config.toml
n_layer = 19
vocab_size = 512
norm = "rmsnorm"
tie_embeddings = false
optimizer = "soap_variant"
warmup_steps = 120
schedule = "wsd"
batch_tokens = 131072
seq_len = 1024
dataset = "wikipedia_en"
Each number is 500 + 50 x the weight over its row's rms, rounded and kept within 0 to 999. Layers, rows and columns count from 0. Numbers have three digits each. The size before them is the row's rms in percent of the matrix's.

# o: layer 5 attention output (transposed), 192x192, rms 0.147, rows 23-31,55-63,87-95,118-127,150-159,182-191, columns 0-47
# v: layer 5 attention value, 32x192, rms 0.105, rows 23-31, columns 0-47
# gate: layer 5 MLP gate, 768x192, rms 0.172, rows 0-63, columns 0-47
# up: layer 5 MLP up, 768x192, rms 0.164, rows 0-63, columns 0-47
# down: layer 5 MLP down (transposed), 768x192, rms 0.146, rows 0-62, columns 0-47
o118 102:601595495427502497546467519552506587492509452463490438529459512519535462576422449496491491493544480536546497498550481570454585534463505550499551
o150 103:390427548487510452442462563489485471461417487484518437550509470425443567414437477475363578483421537481484480595479458497480434473456626489542507
o182 098:539472434583483475503596488482477572535607469483519581545404536550454456571548497482371450549479510626381450514475513494514496477432463538523469
v23 100:517428468508450474401508545450601545571526440533583523512512416519509544588459510395471478495469547493495591550503590406467492489493461559474452
o23 106:562476503494438512497463509481566440434401450565553575551564521505528469506470502529519459448434488549467515521473480533466464502467432451614460
o55 085:561456554536486521555512436395387646470518553511448537613500570526475480463476543533598417591466467531498501395510524509526489476495518548475554
o87 098:458473587514441531438481361459542443497447478425521456460494478522504414435468498541496549468527503535500364435534509486579557517507497481517495
o119 107:478478551486479533464538488537562483489474520493435467489582535533415591429460450471560487546473479484502435486487544421381599513667512537585441
o151 106:534479539484509451486486553492435544548508484411520450461457539517582515486421398509482529477563593497499535507504445556490520512541503526486479
o183 081:381461476443569525472506476559496511418477447499417459477533524570448470630581526394385539605423443379379519572476484482508512520469509520464511
v24 097:635551457490486619507504471506481479488483494539435495541618598487574526499546493449421501526515437512513502597493433515534520558510457659533550
o24 108:446524385452553479478490526479379617541523404403472464464488486535585481585507556390513467512499563497528479467495550591534623493451528592526412
o56 084:556479472472471544399519462478524495466487509591563509511498499456463527499524468468530546561450400468535521463465489485519505502541494547566539
o88 090:471470550635470608475464428487483436423497397575409410467511438576459577426437398494503538483569485513508544484550486491527386422461541511532484
o120 115:469569634544491415496541502578667586511498515564476483500448480528382460496491475516509520504454542554419504456582485446485483521506464423586596
o152 103:582441493445501486519536505482522468563420524498538611478458423454579460446394632519516521443523534479500502551535550452561551451422500434427427
o184 092:466569463475520430499545537396581599526465587512554512456596526488528446507508472476439366506565450478608472458443401479438406571542467507538419
v25 098:509569490524582524550482508457567554576514536480423469473468611455531486462505574552451564460550447429483508461515491527518506528554528489501469
o25 099:472379403570528431503383483458536501418502491521496471531506513579497459634478455543452561596397554475454506512503564500495505537481391504582459
o57 103:497567517375513502459473536454582624459473493411485562463589559521401477467501522425502525496518516570526519455537495439471529499547603526535507
o89 101:582393459581551516563469536556535487497472524466570513616498517541572564477473510488490430393457541480509510548512455486428374598514457475504502
o121 101:489473541445398394476567562567471423663460482530531535412488458431425474500559436572473506559606513467459523504463446437525520456483465504526513
o153 096:481496454529435510445553553497450546479516503462562584436533473544515479411492468402554410523547528517387570496421431508488477516613487492485553
o185 103:492559494431478578476474474503472458471448520581569449557452419499487513492490409491558508541515416465547506534513555419517541453449572497390551
v26 107:570483499626508437488488450456493482488489467458547523475500532450503506399466450499527476464428484498489456495547506425480471496526572469497455
o26 104:434488582496474528546480537553473546575522589503469513581588388556551540478576531508448455591536558541546562488574544378551484530619488415446421
o58 082:497569514534451488494574449523495565531547536550512490549470494624469558502553487502406555566441500542528445414522548520406511444483480552468490
o90 102:392551476481501490456507470572527534536521451525475488508466530467395474532569562403585512497482499534537408544444519492474563533568512489411486
o122 116:516397518371560486499450497488597498461450467508522609440481472581496547482467459504441487473500500482511530616556467488553514529439476479476532
o154 103:547445565511471494512526520500509453467530549440470473525481559418523531532534501521507524503526496466449480400478437554416485519496487492532509
o186 101:522593496501480484455547545413476459474399505565474462421473456416505483486503464609514413557522508464394505510493523546609533470493546592562602
v27 100:477590495469545524454496522521401552482514482493586495504506581538473480448507515392528499510449439552505609462486469430512495538526530563476521
o27 089:518455519452464489486458454432511474548485506507485448511472514493469624484418538543523442507510562547539485560447428499415467384640468462468552
o59 099:569426450546526507453460512449513495479424520487567418535469352417494551521490551463516527434499425537527552436535477549419512579572431487518425
o91 101:581482528497458550538485555471443503555491485469482535516512493568518453479502440583520429474421585506504458531501482484490459556553507466436453
o123 101:490515466500517512454547433463482509459557541481474485471524488502529537522542463554473587515593528477553458497515571375621548427521545566515471
o155 105:429435510437511560490450472439559504494515543534466461446493470408493459518514465403372531474522472465484444448475469521590475459491491493551609
o187 101:458527433596527500604415490541445439517584477520551464550477511503528481459544479600496524579464494479549354467495632489531523474396565503452514
v28 098:476536473590478426407530544568567511522460588528623499532467462491518527447497494463543472495396539444540487469482542566509480533569452522537542
o28 102:505494588414508487492465493535502538451566450511511506604477508479520487537473467400460490543491487518489530459506500556602465595527472421445489
o60 093:527495536491458539526478522486630517557488475515493563448345538511476494470466492533505429568440492516400542521549446507523483444470483500579513
o92 096:463494484535466497474506419414473549462464514522509420448482607418454475514507440511454603540583455504528478466508567435367531509472524564456467
o124 102:475478474507544475473561550501449449469474463531457493468578596502548458571431511556495513420410432467487505457543551468462482411441538582491500
o156 107:471559484519462444550378474493481452438491543570485525446592492479544557409504517538470519475528603459557410515565405484407531516442494514452507
o188 098:461443494460484417513551442513432601532483498529568412510559565564479461517612552441534444561537501501487577512479468545436535582543456423486460
v29 099:513538555587599540513460447537454528427559479507495461463499564460556444544490353451447429519485437526508472600468447550496468462410488496520531
o29 096:488520480450536560483488554434488491490472541491473613545455484546480481477572486528473575528477449569462449471581468515539495491583511412636484
o61 087:545536523488460454589515576510572517510493518555526359515549495548422499462436430535542507464475510484478513580468480480467454558549500525547460
o93 106:498466540516470511546568408475483503488511533445461413463596469524474572502531590529488492483585564550527547427519554600575564540495503570523509
o125 101:453403528472529542481412463492485529462631482576514523474525597541526483509424566503548457532538443394438511386436564542512416523483501493418508
o157 097:407577552527484525505486460451575496488393483434463624460428469389533427457531517468548487424562536502552596508473488525501515428550510566505548
o189 095:456481481469491492470546524530465459521471430493520547558438468526571553523475498499513447496501520500645519544449519503424482492425606435420520
v30 101:435487520480475563523578542536518466491514417485428547524464488577416525492504530508470527498436560457466459453433441528511422466535526424465470
o30 106:477432484463434486522557485481460497557595458537590488513453483515553511523419543446458561507551534555431467522546537434545504551444470436364506
o62 082:446452551529507475506464460621584537463566543432455500471457443525571490568550452551431558562556373595445503488523460468517502521457479541462504
o94 098:536461469505496489475424563481511531415419605546492531496532562524518509507466496485541558489496468561559460499442502447463526584558425535552469
o126 107:513459431545531532415597613503514466590539473464540384550550492436550441536472509495411530398368526416423573520551483436548531492462479443491494
o158 107:562557438487532563436369456462530574485525473489480482444408433523491484444579436578581552575492504438566498473550579599501425465492514524513479
o190 093:469556461499442464568569515436389460518435438489531544499509450500468533471513459499527411490506436510539491532440573608493544473528546550575541
v31 099:492424463454542501521520537549501493574484509519565531455490471492507491457461457461548448490577539462507624479483450595490475521490613552480534
o31 098:552458474566495411383390426482471517447437515462535481449576584515539527602561478446514454650491516505565493527488471499441494501550512538568484
o63 091:517476533498513507618526434362426582516527575490509483569522466486520454486417463511622489604519541541532467495502485563538555488540445453489492
o95 096:561525484510469512565560550433423479474526498544452548430512399478543573421540498590410503427518513558512508518370572471522467502526473572427486
o127 104:474440502511525556469473410542599520436462424428549490521466449521514453498504531562518533483458450437416595536485502459479507435420523434499395
o159 118:514561528474533425543488599495431555561445442529518403548433538435395466505549505475497499463498474457537431463513487436417515563560457441451521
o191 100:456453541487516525521475488532506483495571541557463535460549550463443450583440463486543512471456448434559559448518467530553482434456456486473518
gate0 099:527453570483526475564522478405527523535484473489492474498506528469564433527562485530567513467474548492492525509542534481490499483435526498502555
up0 103:492497476495548489487456449557509444608526589473450577543587511436411418477447422426445431481453552440500499502502503521515436586539548461468434
down0 102:571469576427448500504466459414475547468486457463444439479486499486529480510507509504571505500445504455506519500559471443527517584361506544574537
gate1 106:490479546417501527457534500544581542530440490468540478500482549575466469505553471519421450461558496556545529479462529508388641572444503613519556
up1 103:452464539417539509503556462509535520600572498439506447514475434451464467518586563526545487506498508453512437427613539464518539468479595504419536
down1 107:448511510470450471514513449579391491366490609494468421578480468449418406605433518427490484549540560491537606494519561495485566462445482529484622
gate2 103:523468469394410470512549466558508551475488552492512508512478604514472603546578572485474495435563479419493481617515540461409516592517417481482496
up2 096:492500441544458529560470531499523518535456444517479603526520487486475418559512489406438453511482487593528402509496532537482478509405562486409504
down2 098:500427512478587471552470541482495472510539509440460494625450486507507440431582531505535544530482501524422474479518439493469553431394470492553511
gate3 099:382422627511530563417502402482519480502540505536536603495444527516552519495547516479487449482569580546528387465563488570526553519495490509429539
up3 101:543504491455486570546553471480439518532390471490505509490445437577519577541475455523574576485452497546444536532520476498468540487541430532521457
down3 104:492437460485531496406526587475575515541557463501525526618422466568383517565530476506548507558500501502579537516489433511513520524519519465517439
gate4 095:534504582450521538500518472496545417567563503530439519533590449500446449534500479464570490475478402461481558501534474453457635488517480538451564
up4 097:505545509459430440522387530440571464583469429493507510478489613544450472448633507500495496498516424511463418512486432506502427464398530409553516
down4 099:474495544528508530449511501486488526485500496564542509487575446557422437501500524524450514470544512535569560505564469493422520528506529518470583
gate5 093:462481550475476555419509455461567463512545463403505516442441514563455414573459478452519447527496426444549495546493517491540442619529615475496575
up5 097:468496481449405515559516422336560509462550467518581635454540556541440510532472449527456497437482550424465431468489484548545542575479473436529485
down5 099:451480435500605556509468478423486427465531530558502513525485575405545502593568549581524457507477544516499439454518557531500492566570448645467588
gate6 094:523472505486595585550430519472437439541498542486474526539548440567528464499468575512458522407528552535536424451502538489540494572506534490489537
up6 102:457499513486518545463454471457553417528415467488476498510395533586502518525452445521480553456501567419488586553518515523409430432490520452477441
down6 102:598437519550505445506498524487538526429493468549540604462496503495544438526331543401423513465538504474584452488497495530588589498497531467482528
gate7 095:459599525606504406539493582525438529499418484467445556591510534583647604482486560560444494481477437589523524462477618403488525508440464527445423
up7 100:450444506506539455487358498501486471524448506468490559553500526567510510472557514548530426431479561573521505440436564464510478504472539476503539
down7 102:537409491469539558501457427453503461482462464513532512506613573519523490457544466514501497515444471492536539568508490502554531595465508461507498
gate8 101:413478461476601498492514443413574526477518480484464455516544491570484500522589503502486449393502411477557470489540519496467622469509475588508392
up8 099:476526571544494464479461456451523484507540572458526396501484408569466480477421531550449378519515464530424480494598469525521513469561527527467498
down8 101:451505603450524501481497550568463514446491455535514426570503501469596533525448553512450525542483522500445528513493455520448475581525463476514484
gate9 104:574498496405532500599529549493550460435494521530504442466500433552492467562481485489515506504473501512535496560438433472463530492468516513598579
up9 105:490592506491527525479526415421530532602524543543509516512489455426506497507599497560514473479449426418518620576541478459553495494473423503481441
down9 105:489583556540471551518538514485463456568458530459466473509537555525459394504601426460477502511613417488522548587436552554476381542451429489413532
gate10 100:515564534446500435416452554542348411573463578610526598426517560486467581440467568508563539502394534489561549490547526500474546497540487519587441
up10 093:473526487485443438453493466376473518534459462507571610493514582570496450576413430468503580551524462504468493509541589468529531454474519511473519
down10 097:483544484445563491484550474564514596523527451569454470500435415542460530441532547515424481552463457415522463534469495491488510438497538469430500
gate11 099:533507413417564507465485409499452522467513502622498439371527434569529516524427486592414540507528475566485535522508638556475511486465555533466520
up11 102:460408542491460500467453518494423525476464462458499503552501526443586523519465425479500417469533351580410544502498586482466482538484570579432519
down11 105:450431500521452550488441457475524521514499498542520523488467462568493469465479491588424510536540512495374531519545488495566413608552418519531534
gate12 099:579471498517424512595605482427434495497549496526566464491545561496455417514554547502530434514526509392518549433543463522471587469558472516432600
up12 097:525456446537513525414576443583535583511423435423552513569506463445529475435567466544523543488516444496527463502446565527561625398542460505460423
down12 099:483541528501485446499528569559512465602558484568535545596501573503489530496496476487592409453529407519420474510486487547519434503473551547544411
gate13 095:542521588469527413515472524436568490486432483458478474581476508469490418532468467471539451566481430486569542449442504500407438458557502494456404
up13 090:456536407621445426593435520465508502486506495522524427517475565561616412442461390437427610503508599548502483568445437498487462524465543472582527
down13 095:588534525448503457485462579363517554483499587471409479532438543479522573525526513486533466549500565487524489601496458579487564446487508539593434
gate14 100:481452640576439601464523504519547520484417492458469527480455558513546548549414537443432538426484558454555521486472520454523483421434517512524569
up14 097:539409530440601514511483461531563534437429472493461499481551435529566474641479509453546462417396505602457486467469490441531574496622446516600545
down14 099:521553477567564500564467482575578496515541492463477528544514579418499563395505531466538568524608486494495458428526457542486579497537455567452552
gate15 098:550526614526490523517498507524503482520468526493509530585465492529551558441484534451547501528514446477470501381506462564517492525496485408551538
up15 097:420567524528445496484584569481483584525556509363391481497471417470543460520499466582551506457426507559486508509553530430489506424473416457481480
down15 101:495404571498450480588510523518529487540584516494515559481536472508456504532556584382554486532367437469411533548537460470532546533555580455557482
gate16 085:497499507533488524454481557508520564480572596569454479604512451532467528553582487543579493520496504502538442598448480418475544533433467461547511
up16 093:552547544480455430441461508488534490508563527490425466535432411509575575559511465511526548548450498547482518539511482474437522524489423521526472
down16 091:556543477535557405484496482468606435470507660445499605558473481415491438513498460559569453491592547535523517534585516542484501489506510476561509
gate17 101:540509455422532494539541498471512456485465476560449522536520554459491456396487463470413537454593488531533355438564475491493589514519470452548549
up17 100:467512501605463474545462548539503430421529498549478392464523477435455422480472553510425406485478512476515504574476429552492548536416530522541538
down17 102:550470570529519510501467511605468466465513557379511423449500468511397547552571518433556527503511497512431507533525471554588471447519516472541489
gate18 102:495509549487577527576449530502480444504498506579532487488509526515612452518539388487453529402619575533532486573497500468476475511508514488449524
up18 102:380485492540444575532519531438512565499433490469495516500534544536549553459557506546461525492589497514501493537431487540510605395470549545486484
down18 100:478438537423440494455511440573498496526611504540514451447489444548457504410515540527443493569450533526492489509588535566462421574494441529582479
gate19 098:502552499481542503397463540500511526587572530507462450462520497520489425554437533497464584465551446560509541585504509533481626528478467492465457
up19 101:526487514581465435542522525444486575491467437577514647474535442466442477558553531479550549494499496576563567520443451519484510611482480620441524
down19 101:442559530472574495571536481508559459614503463488444566538517439393546534545522522420567444524498521475488517482488471511526417564464486448417449
gate20 104:498463556482537529420406490561561491529516535470452449410525570536460514449513641486572494463535507550518550447439480447469391593509529498501495
up20 104:490472488540513513452539464484532492513471437575460512432462594401573577474357513452439458498536525415509540489600508523457550441515644487458486
down20 105:432494458468600486596457490497526465532476563485387486520500421530585555399499490505531551449473548548402552485485530514486485468559475506499494
gate21 100:456442544480513526561543549526430490549507582466516421419492485508409560526522492547565480485488556493611535423596532471574506586408457393459422
up21 096:520486434472542494546494509439557408516489479475516450542577447562505581474464490568567470594520393423462520621476415505468485489623467453507537
down21 100:540514573485538461504577489569488450482456531444503467465542424496444479529477496577489500452644424461552538514599504589513515544481476506574432
gate22 092:513557551464466477576556482492452477580496512486461488511603424457450499472555452443589499506591517484508515412452465515465515535490528504525512
up22 102:483534475442544500553599525584546471501397486564506459582465447466548484607494492614428478489481501515477478542579544482471581531565536465462581
down22 097:494534512499526486511544495525432539511572560474516442530576529480509535508520591528509500471525419615481515455541649466549414469451539473423482
gate23 101:440523452589427452447562491524549450525485522528391423539544475482543515567492470564503514505531584523473430542500542570510539576541480522474423
up23 103:608540482504509548471537537452616470407504436345587483503545537525522517537540576523492439519572507505426465407418413541456448541459501497580462
down23 103:514487485440501558400448436490398451396381440513570586538549503570490424521433468460483440520426492568437557484555480479493564468454419516537552
gate24 095:578542567423539537567567561492568451508569507502427529561352524547492601457552526572563480461528581449603485433393539412507423518421574449439536
up24 101:565515576519471478566542507542472557504588516495488543532441532574497575489480539469553401602553449461600563430414490537493488529565563417429463
down24 097:475509435463471495565483535486538539499392435449515449457555477534485612463448460533476532512522570514344415464576545403428472483530479506486472
gate25 103:535594579550478586505507457468468577555493403577515531464512508457533537597526538459549481405367561520479528532537447517597564514519493446468548
up25 102:487491541498413460441502507595450525587453456495631402482485518547482465466437438498441365578509520524397542566533566493531631510517503497652402
down25 100:461477501480560455505536583481511449460511429515558462504564413522532511592423481542472545467454517614483414522471585417545529477504508458594527
gate26 105:497464530483452475496416409502501546476469544604524549488462474487503506549456426485453480530523517496514568541463473494482548584524465442506455
up26 101:448513465500516417469512503413606467500523503536455545496561577518478461404507479455436556610550518507550469450547464563537460561591419517466556
down26 103:512538543544493463505493513477572405562476536524480511421506478435467495449430473458436558491521516487471565579416517514575535555568504474586497
gate27 103:500560626501468554548463494496505509542464519569485488580520481544535493425568521567538574514521462447472358383529467493429494429536472541497534
up27 107:491384493493509453413462519474592585481485527498429505555441519414408456487422512550525473504481489491485500429597512417513492496585544355472570
down27 107:599561440478505550590527515519473498511531535546522468475568533552459517502559455445572525473487454494466518517510614491542480472507494484519461
gate28 104:529430610529472522469527476595572505594498549463498545427469527496498495531522534573485440416458436516434522504615585503443471561440489461429460
up28 104:515524532482572414524464522511539488590486570481509485429452534546491507421485519424469509504471497454477476492564423376505461535445485452405433
down28 104:503442515464522400444381441444538492563510536487508526502542572478591519562473525448533552463488479505382468497457434421452530498398471440496632
gate29 100:469492496552484593449528447554507482484551535446546515399540480468524640478439511564467487479437553484481473580532473574491563416514540462461525
up29 098:447521461456394553544561505490439520476442557413509501558479441523533454594562366474431574444476488497406465506430440522386491482436510545444485
down29 100:554557473496545470407412424541499453536542526524492488498463554505480480398533495515541468461503417407367542537476503498481591456467555460536547
gate30 102:509499408485531478435509470564552449483581541494551525432552488490484591511468512605500463565501510460539504409525496454488497479515471425610581
up30 099:451428446470501447489497503582488528514431481597461501460501553446528384494578500345475621524540461534463424470589621563501418587489590544375533
down30 102:504516625493531513485479482555483491417557451518532453455508502511556501473553562500482495424479456557516582520504470629477519434575514569451495
gate31 096:534470528587476483452517499494510610577384486427433463513485480604509504448514484551488492359550439489537483517563467556406429466547445430491499
up31 100:502513477466521528470510561529551528546587439595566448486565569521538541627452534442541501437446365563531403550458596508420488502589474419474492
down31 099:530524536442591366472446496452500488456563548476526477406470476546533509451469599524489469470477448568554483349593382493455469513508497457467518
gate32 106:520452570510571538467534463562444571455513505558520538523493576521627459486588612406497509524564555507654472494544507450501443516442516482406521
up32 101:530493485417444495514588478423522522474563531512491477492506420469513528524482430487550551516471477511482545486527449526477513508551517484539564
down32 103:523475573543500554427536481610528562473509557398516451549421495446423546493547471478416593450512532555633526460572528461529521484489449581480410
gate33 109:526484472489520451582491559408491542412508499472612348524466499508575481396419485551483564452492492457454462468521488474520548558454474569498407
up33 104:558500540448570426494527507510537574477496546493582527488518533457510485534488642530481496554511531441547502472659601449546519467458543448411502
down33 101:452490453596510473504448527449522530493517581521421448588495574484526558533478467496508563474413530561367462633530512516476443568522489571528489
gate34 099:484536438471496584519500579500469481598531466518434542511504518497477522510544467482574445519495402487465479560467467429504545485422523435486389
up34 103:568442486512535546524576421419468503442427431486551476535490554486446465446511548490402488464538496489473519554438405515481462474470429577469472
down34 101:518450536469407388543511447523511557538450454484498514490544585488517457512439484545437541445561509496389440564429412518472456514576555556445557
gate35 101:414480558596644604474494567397510454539539549515491536502439484542547434471427583500508483399428507471490486476552516556453527490529564472492412
up35 102:519489529479553512546483401572441553515471502357491462416582477468570510491557479459566447528522515499473361491506529570545449588547477511452546
down35 104:514486482475405589459590477465577468469540471563414541447531451491574518515572469492466505522458476529466526517585485517540533541519493541598595
gate36 099:471545458443570610516485558463517451481460553522499530424486515588578376408467471448431544421534497518566511578461549507438491522581556490438492
up36 097:493485512487589586513500558464522506612504526469549544473387535522529473456395575458439448545514506489535409532563520536549412567505512524511517
down36 098:586531520430497552470476527447450532457525513407511490558530489490539480565500504566466414621430446563462519538534453516538439473486580475542441
gate37 096:475433489395441534531457557489524497484440577390544460532576559541460555460520509504508491551499488528503490437447574466460469432529427533512522
up37 100:461577398582547598495521561521430559393523504440557444485522532440486391550429551443609526342461531469464480518482573512458518515493577499504448
down37 099:528538556485457483488479523594507471514529353494454495523508428559500494402576429433369475532467528520436537545510491440513543497479537459537560
gate38 097:641546461569500465567507499449482543489438504503492549542540586513557575491516509485585608504516456451464512432464485458474458466463413505519526
up38 099:417521519466538509515503524515513489527513526524451473454546541390529355458539562580595473564518559600507547478501514474447506521509493413515494
down38 101:507458400586546517499471490422580532493563439475508537530435542431593434515506504562513555547527558510360474555494535473491461512495468477453563
gate39 099:481481522497538607467543453458445514517463586520516556504499437557497400423560502523415539581497496539560502436522577501459489496439522433443441
up39 100:551534509497518529594440407515587467459504486509511428417497562504532562490442530503491486538525553558455530486440531449514481578440549551513512
down39 091:493499559502482502550448444461526577621513552562475477437397548450532444478506525495447500487513542446613533365451541485493519530506395561461497
gate40 100:519569491467566495454526506468474515413472418459603577502490567484485498481526439616611586463431458477521525589496581526387488493456575574489509
up40 102:563531497471457486469502538521480498433354552450529529465526439468569433588606617509496431527498559491448508540517560461511511436487477537478472
down40 096:468482538553554556523545513543581576521469463556549519551492457494597399552513460559497471490531536401472550533474410475505499430469437535493491
gate41 101:534451478520478504497518495513438448502523483489558453472537452519495554518403488599491478538514609470476493426530404462476477432489521521373461
up41 101:496456562398485497447527556559521491457478591491426491490514496538527415471660597464523464504519475537513510451541503488488583515508547490530527
down41 102:511547553413489482474516496563514485473480541441477523510434427563508498438525594536469455499513418499492368538498631429477512465523499536492430
gate42 103:514499513463488428552482572480515515530533536568510430355520453490589443510458412572490552424519490589491491503516482577505582499393451441478453
up42 106:559510519364420439451427499517511397499546619557403554454501461526520482539567553588574563478517493461527465521466560585510503482491479533477443
down42 101:519565434474530498602484560609519525521502485480570370497473584518464477465483432495478544574532546509540496565532562464585586497481442491526575
gate43 098:524544511515389485574486495528483525590457440403461479460461543504506455555528508576532371492481449499429491524477575557452564479504426545448553
up43 093:527443458510486483497415568565530521575500474557584502530531489421527557506467468532515414475538428508515541506598522519400523496600457469510574
down43 095:538530593573509497476532543534498490430470552453551434513521478483511572519475509530591548566649541479454504509538513553518564606549444490510489
gate44 103:402486501545549478507506461610511495485527472546450547466536455522490555481512554448482517510470568464521517555548474408494505534528507504578444
up44 107:392567510487488455412414414460419425487503577499488323474468460445570461466516534561543557525506484479469475553522505605478348422480606481523479
down44 107:484522519557442479485462421469456516516490393463479506477534437405597456517551498533538549510557573529461488487444395533553444639574484535511372
gate45 104:502531446395483505553523546459489459523509525400467458539484509444569476418512597523408574456541529466529534560456463480491525464511459572524461
up45 104:514587499523460459428434480517595531462473471513430519502425508556542468517535502579520554561474442459492522480539511472586413547472513504433551
down45 105:456481630634478546452541561474521480488521489497530531510490581489458576405405495514527506524546450518638525452499502504443561460563518483579502
gate46 105:587454564500601486438514566543502491467495569450474432494519491509429559385580425572437435529521447450567438518587558415567533592558503447533521
up46 100:445561528496396541550489586529428484413428534487457438559495481504532475534626544406547542530544532544568451442509592564529571535490491515500428
down46 101:591493478491445571420464479474561582430561568617455516557421507457536500518534462524518493520429478563409575552491568532546433469542471475472507
gate47 100:567436493518564526504548462494451556476452497500453482468512467551576483433561502500378555414395562503542404546606490536426475447473533506562527
up47 097:561488384513428466521464496435435509499557498642558465608421473549408550496547473535539563458461577579471437543481510564528500511542498425429531
down47 098:573476481515443413506487423452580558444462485557520525536471499546577516450513524469488541445457441514528474520527478578539397562475477459449425
gate48 094:471493582474560533564500542527428538449547560562467451454538465465482496474476426538471532387476543520503394568541551485499507459581612519399516
up48 093:468455439465532568476473461417525511431569575492518528451506499516473532508553544620405487553422475483552450472452539462488528481526514565548450
down48 093:553525495550491501464485386527400480496549496610506490515561542494570491555577495448524508480540518494411547416545489462524504498522436529550490
gate49 101:439508484543546577488385515494486448515439535432466504537552523518485497520498428447455534493550484439496500447588463480511528540484513476472415
up49 101:471428496522552505502490527468447436526476471470528568503499550542482546458571462432471470461520526485518485556516600517462540562452452510555560
down49 103:502553471469419526572454538413527468427434441527445546450585546438510524460440500397480513527489421496363473519551534531444468451548450441507514
gate50 101:438386517450497423481480486470456527517502476475515522525517499568546618557483598465381438503509450591531537443491502469511502530449455505350513
up50 100:533460519394424415434519529603426523510459501431468588451492533478507572511549602540521520511467469468578628415471562595565532449442563411570485
down50 093:449526574514546469496454429513507498459501548511450455548497484496510432487501526478522523490565410534535497456460505504431376513479442518476509
gate51 098:450423480543462420507478408527445536450568631518512491457476480425507470483523490577459584540531455488399563534462592393502544513589573538500522
up51 096:462477498438473480475397539452495553463434496528442454499483514460582598404482520533499458460432436402613534536491502481490544484511492447514504
down51 099:518438405536450412521480500539469484410500457513464522434517602533488496540538433579565442499459483437500474532524552507503551522490558408552550
gate52 104:502506545434482496464489433440369578563405521517499509515577488448516507630564521602505534565536531366530510490530424462506536586451549411464515
up52 099:424506446433558447525463559582592513555488443594498492519516521461508554525508558472544471497428512465518434532486561523536468478526469533479514
down52 098:475524371450500589512524534568540485553539492509444480598451529522509585523571503424396536461499519481526500520461513453555527380567542590461491
gate53 109:558419528516514549582519432536513535544492449439512535552523480494426455431461484489420458363437471387581556473453510485465398489460494480448503
up53 106:515454517484409463470541541393491468484390499583534554464486538488451587528508511481580422471515517592458428551574551510526528515445379559536498
down53 099:497470563387532439557497591578570489465527506499450532415479517507469558370522533501574535571605380420463520476488552457501478433494424510526478
gate54 098:470532512377518548533453479434541565535458476582524466635453518531508548429489405523499551520495427505497458419448470586444556467511531458466496
up54 099:474441504506438589492519542457446554479578390478480560432485590444554499593514560508522425409500523479488503457482507458538513513464565608454550
down54 094:515569559545547522494449481598540462404456397482480413572445541518433414543505551463483574464454531563592435449428451503590459587551499480484435
gate55 100:475485533493538458589507471493442477544576653599416554493617417534573555497565380535422426486429575436524492546502529493466492485476464429508382
up55 095:425493558481521485439522504477496521554548603551537488537516495526542471504580427463463420535482584456573505472487500414524537549457471421539461
down55 091:535442441429507525474547514524459514438454447507565439524614522474494551535591551442506451479472490517451492516536503518513466554585492453571494
gate56 107:475412518546523446530487503498584462504546557463511451484477516563528465545480490493367497534504512493474483388574550505431503497566625536495512
up56 112:529412537580608563543453571421433451472374670433497544516552572580521623507538501443487443481533502496520484466602543446468368505508574500508386
down56 103:402519422539451532449572524449507530605515559488480520448460456450548487477420519473556505508567443558462460608510450485574457577434487530509477
gate57 101:547473595489527499510377412614565475402561493488510484534467491513525549550534535632543514539568470368466437465537519446468520550480556563485397
up57 104:527450517630496548432515492577418435553499483506596546545524509559495527591433460502549548558478474504488441445503482536452552457505480487468402
down57 103:600535468549520414558430525520572450581461518434493523547481499482540508372528530477476496589416453502579519577473468514531482510495551513452474
gate58 104:368431481463550434427457550533507499440515466489503467568535628552418573507580469512576512458469525448495477514479526493505467553449452510466588
up58 101:452434493479461475432539449435482506548532544569530490448556541507472500541469511582566517496470540531484494494517504461433423433532564447471536
down58 104:440420397467561520518475491460442544457438516441429504589482524515537485536559511521530501551469626550550586532561480566370555563529491494463580
gate59 103:423503508495485508520478445471540553509476476493477541411490474435557475504618513561448478492522496470504613500527510471515533464456580481471546
up59 103:497558623532438543501565454532580443481436439459524660486508463508518512537418492577591475477530402496510486573429425453528489470535583470531394
down59 103:466432496463469551473525490501584448484517563580508511521509468490443475474565540489516494514457447449459532506539444619481506421491565525574592
gate60 095:551588450562573560438422547441516513569528483521500511537514481532510517459451436588392492547430489410515538463440587461415574546427560538487352
up60 100:504514514565439528506535491441494555424587468562542440455429553582478562447418458451394559501504454466513531467499511477572409498564498508529478
down60 092:489544482563540630471498460588523399482551431567485418442503542459575580536579482515488590491563518519564447588480504536497377425570454511450499
gate61 101:563472551465505438484529479523409492556490432514517456475430562485578475476459415495484457487517451499641472471450435475486569453528456508470501
up61 098:493536430596474483471576503444431566542595443521481547531515497498626442427550468508528644495523498517484506517508475489437429517522599515466484
down61 098:485516602581434488517539517492536435475458479552510498485525471526488550574532406549478615529451450469440453473538551364600494474482573506546520
gate62 094:485620432586547518498496498509589451384539498523360478475493552567419524516527503472546437445397505541552501548502496445463508488476584509529507
up62 100:502458513483460602535470473551475489477480399474624502459490480532494503428454608493478519515532437476505534538509421541440494476525579487423414
down62 098:523523476514485501532529457498558542514482505518466488489439445498445486432451527537450533414423586406455566481511518440510465493570459478487549
gate63 104:548494497550506509508445561554536474508524498525496517442518418532547356529522421521424534491606438526501575497493434521428429509474456470458591
up63 108:483478548446539593568414464478534541385457461508455454544532557518512504449446573412511474518506540514551421495477625488512451564472527530538606